Part of a small language model's weights.
Size: 12 layers, width 256, vocabulary 8192, 13.8M parameters.
Architecture: no biases in attention or MLP, untied embeddings.
Training: a variant of SOAP for these matrices, 901M tokens, 7774 steps.
Each number is 128 + 24 x the weight over its row's rms, rounded and kept within 0 to 255. Layers, rows and columns count from 0. The size above them is the row's rms in percent of the matrix's.

# layer 6 MLP up, 704x256, rms 0.153, rows 376-379, columns 0-127
size [ 95  99 109  97]
[[133 129 146 152 130 148  75  90  79 112 133 137 128  95 146 119  93  99 123 172 176 172 127 120 142 101 169 139 145  94 106 141 133  70 115 148 140 120 152 169 126 107 141 125 137 138 146  88 136 147 111 152 132 124 103 147 136 103 177 163 135 111 113 129 162 143 124 118 167  87 157  98 114 128 132 165 116 161 125 119 128 142 119 161 123 144 136 126 125 182  98 145 150 127 165 147 138 145 111 149 163 149 168 103 154 125 113 127 104 141 103  88 147 163 102 102 109 105 118  83 100 100 105 145 121 100 133  83]
 [136 135 148 123 128  97 122 130 119  99 109 150  93 119 145 142 154  92 156 169 106 107 117 130  95 135 158 131 148 102 144  86  93 124 126 158  86 104  97  96 139 142 104  92 105 172  72 153 158 147 120  87 123 178 123 102 111 110 112 163 124 191 166 121 151 134  69 129 140  99 151 123 118 150 127  98 108 107 154 111  73 124 138 128  69 160  89 122 130 113 106 158 162 118 136 123 116 166 130 114 139 115 130 124 102 130 147 105  97 111 133 131 124 143 138 149 114 130 145 133  91 123 112 109 110 104 113 133]
 [105 162 109 111 171 127 104 116 144 123 144 160 128 114 156  93 129 127 144 110 127 151 127 144 129  97  90  84 178 178 101 121  96 128 129 147 112 118 184  89 148 103  98 126 121 123 150 158 139 152 143 122  90 128 129 157 104 122 157 197  99 108 129 127 100 127 135 136 125 119 134 108 133 123 147  95 118 148 106 119  90 154 152 120 121 117 151 168 112 150  96 118 157 141 150 119 171 129 161 114 144 112 122 106 116  93 115 156 128 129 138 147 143 166 136  79 141 139 121 151 130 166  82 110 157 135 112 121]
 [132 129 111 123 123 151 111 136 168 126 104 102 112 133 127 121 146  87 113 154 129 105 144 100 133 154  98 140 163 125 109  98 111 155 135 135 157 179 112 125 120 133 133 103 168 135  99 111 146 133 133 127 162 161  84  88 158 119 140 153  69 132 107 162  85 134 100  99  97 118 115 105 135 154 101 141 138 134 136 140 116 153 123 132 106 103 140 109 108 121 149  89 114 125 128 130 127 116 164 112 152 116 117 111 126 146 128 109 165 175 167 116 133 140 116  55 117 113 125 113 131  99 147 126 165 112 134 135]]
# layer 6 MLP down (transposed), 704x256, rms 0.141, rows 376-379, columns 0-127
size [ 97 103  99 101]
[[126  71 101 124 165 149  74 101 122 120 126 104  89 139 126 110 134 113 118 135 159 124 144 129 147 119 166 142 135 134 149 141 146 140 124 122 119 141 151 135 141 136  77 135 167 159 119 109 103 110 111 100 147 133 114  91 119 100 144 116 143 151 148 134 136 103 135 125 140 134  92 107 117 149 145 131 117 128 142 131 149 111 129 102 101 172 112 151 148 138 166 143 161  93 153 138 115 141 140 125 118 125 114  96 121 113 180 109 120 158 154 116 162 122  93 103 118  97 106 132 146 121 157 117 137  74 162 142]
 [110 144 142 160 128 115 122 155 145 138 127 145 119 102 134 114 148 135 117 123 125 137 148 112 112 130 142 169 104 153 157 140  83 112 151 141 159  87 122 121 133 146 140 114 118 183 146 147 119 114  82  94 155 158 122  88 170  79 140 151 135 145 148 121 142 161 100 178 139 136 176 107 100 173 145 115 122 117 112 144 113 136 106 139 141 146 176  95 117 147 103 161 114 101 124 120  91 157 148 149 132 152 118 133 178  96 142 156  81  93 119 184 122 111 158 119 151 147 112 169 140 127 167 141 149 119 106 129]
 [101 143 115 157 148 126 150 122 140 127 186 141  67 133  98 149 117 146 122 121 128 113 124 101 109 116 118 127 143 130 131 152  96 168 151  89 155 142 130 120 137 110 106 139 123 143 113 122 122 139 134 148 131 134 103 139 156 180  91 138  89 106 168 105 151 128 139 137 128 148 142 109 135 140 108 118 139 104 138 158 127 103 128  82  95  84  98 125 131 205 186 124 163 148 176 128 152 160 136 157 101 142 114 142  80 116 156 149 170 126 176 102 105 123  94 117 151 144 157 136 126 103  94 122 129 143 106 110]
 [ 92 119 142 153  93 168 114 134 128 110 132 174 132 133  98 114 161 178 129 118 141 159 143 142 131 137 135 133 163 170 124 171 131 142 147  82 118 121 121 161 104 120 175 149 157 147 150 159 111 149 129 133 146 110 107 152 111 100 135 146  91 111 134  85 121 140 100 106 132 113 171 157 132 125 134 129 102 138 159 150 160 132  87 137 163 152 131 137 133 145 145 110 113 130  75 175 179  91 121 115 121 118 170 116 123  95  98 152 119 135 116 113 110 135 133 112 134 110 109 102 130 129  92 126 127 143 144 134]]
# layer 6 MLP gate, 704x256, rms 0.145, rows 377-379, columns 0-127
size [ 96 111 102]
[[144 165 121 167 182 158 108 127 149 131  83 138 117 152 137 120 160 182 127 134 108 175 164 132 156 157 123 150 124 122 127 150 119 129 123 115 130 158  98 104 163 146 152  96 143 157  99 104 108  86 112 104 148 150  96 104 135 148 115 135 114 149 140 145 182 142 141 138 140 121 142  87 137 133  96 143 142 141 129 144 109 119 134 141 146 141 120 114  84 158 128 145 144  86 142 132 125 121  63 118  87 102 147 139 148 135 135 123 125 137 120 109 103 150 111  78 122 133 117 115 130 114 113 129 105 108 109 137]
 [155 135 124 117  95  73 132 132 120 131  90 112 141 125 171 124 128 140 137 152  98 146 108 163 133 124 137 126  89 114 115 117 135 127  99 170 100 123 100 157 177 151 112 180 149 142 144 165 130  97 100 100 170 123 131 140 130 112 128 135 133 137 103 130 137 134 137 156 127 108  98 119 128 134 129 106 134 131 140 106 163 159 148 135 114 148 143 130 101  84  99 132 102 142  62 118 104 126 151 119 166 136 147  86 142 124 119 155  95 104 107 135 116 135 165 145 131 104 113 119 132 128 162 114 124 131 155  88]
 [142 101 129 132 102 122 137 100 153 125 129 166  97 180 112 140 205 125 163 130 156  72 122 123 190 179 107  87 116 138  93 136  88  74 109 115 115 160 127 130 117 139 139 147 108 124 128 126 125 114 134 158 124 102 123 104 108  81 135 119 113 119 165 111 114 124 113  90 134 139 129 117 147  95 102 111  87 162 121 124 143 111 152 117 185 138 123 132 152 149 173 138 144 118 111 121 139 110  85 148  87 135 171 130 158 145 152 126 140 108 105 114 107 118 129 126 105 121 139 118 106 129 114 124 133 146 127 134]]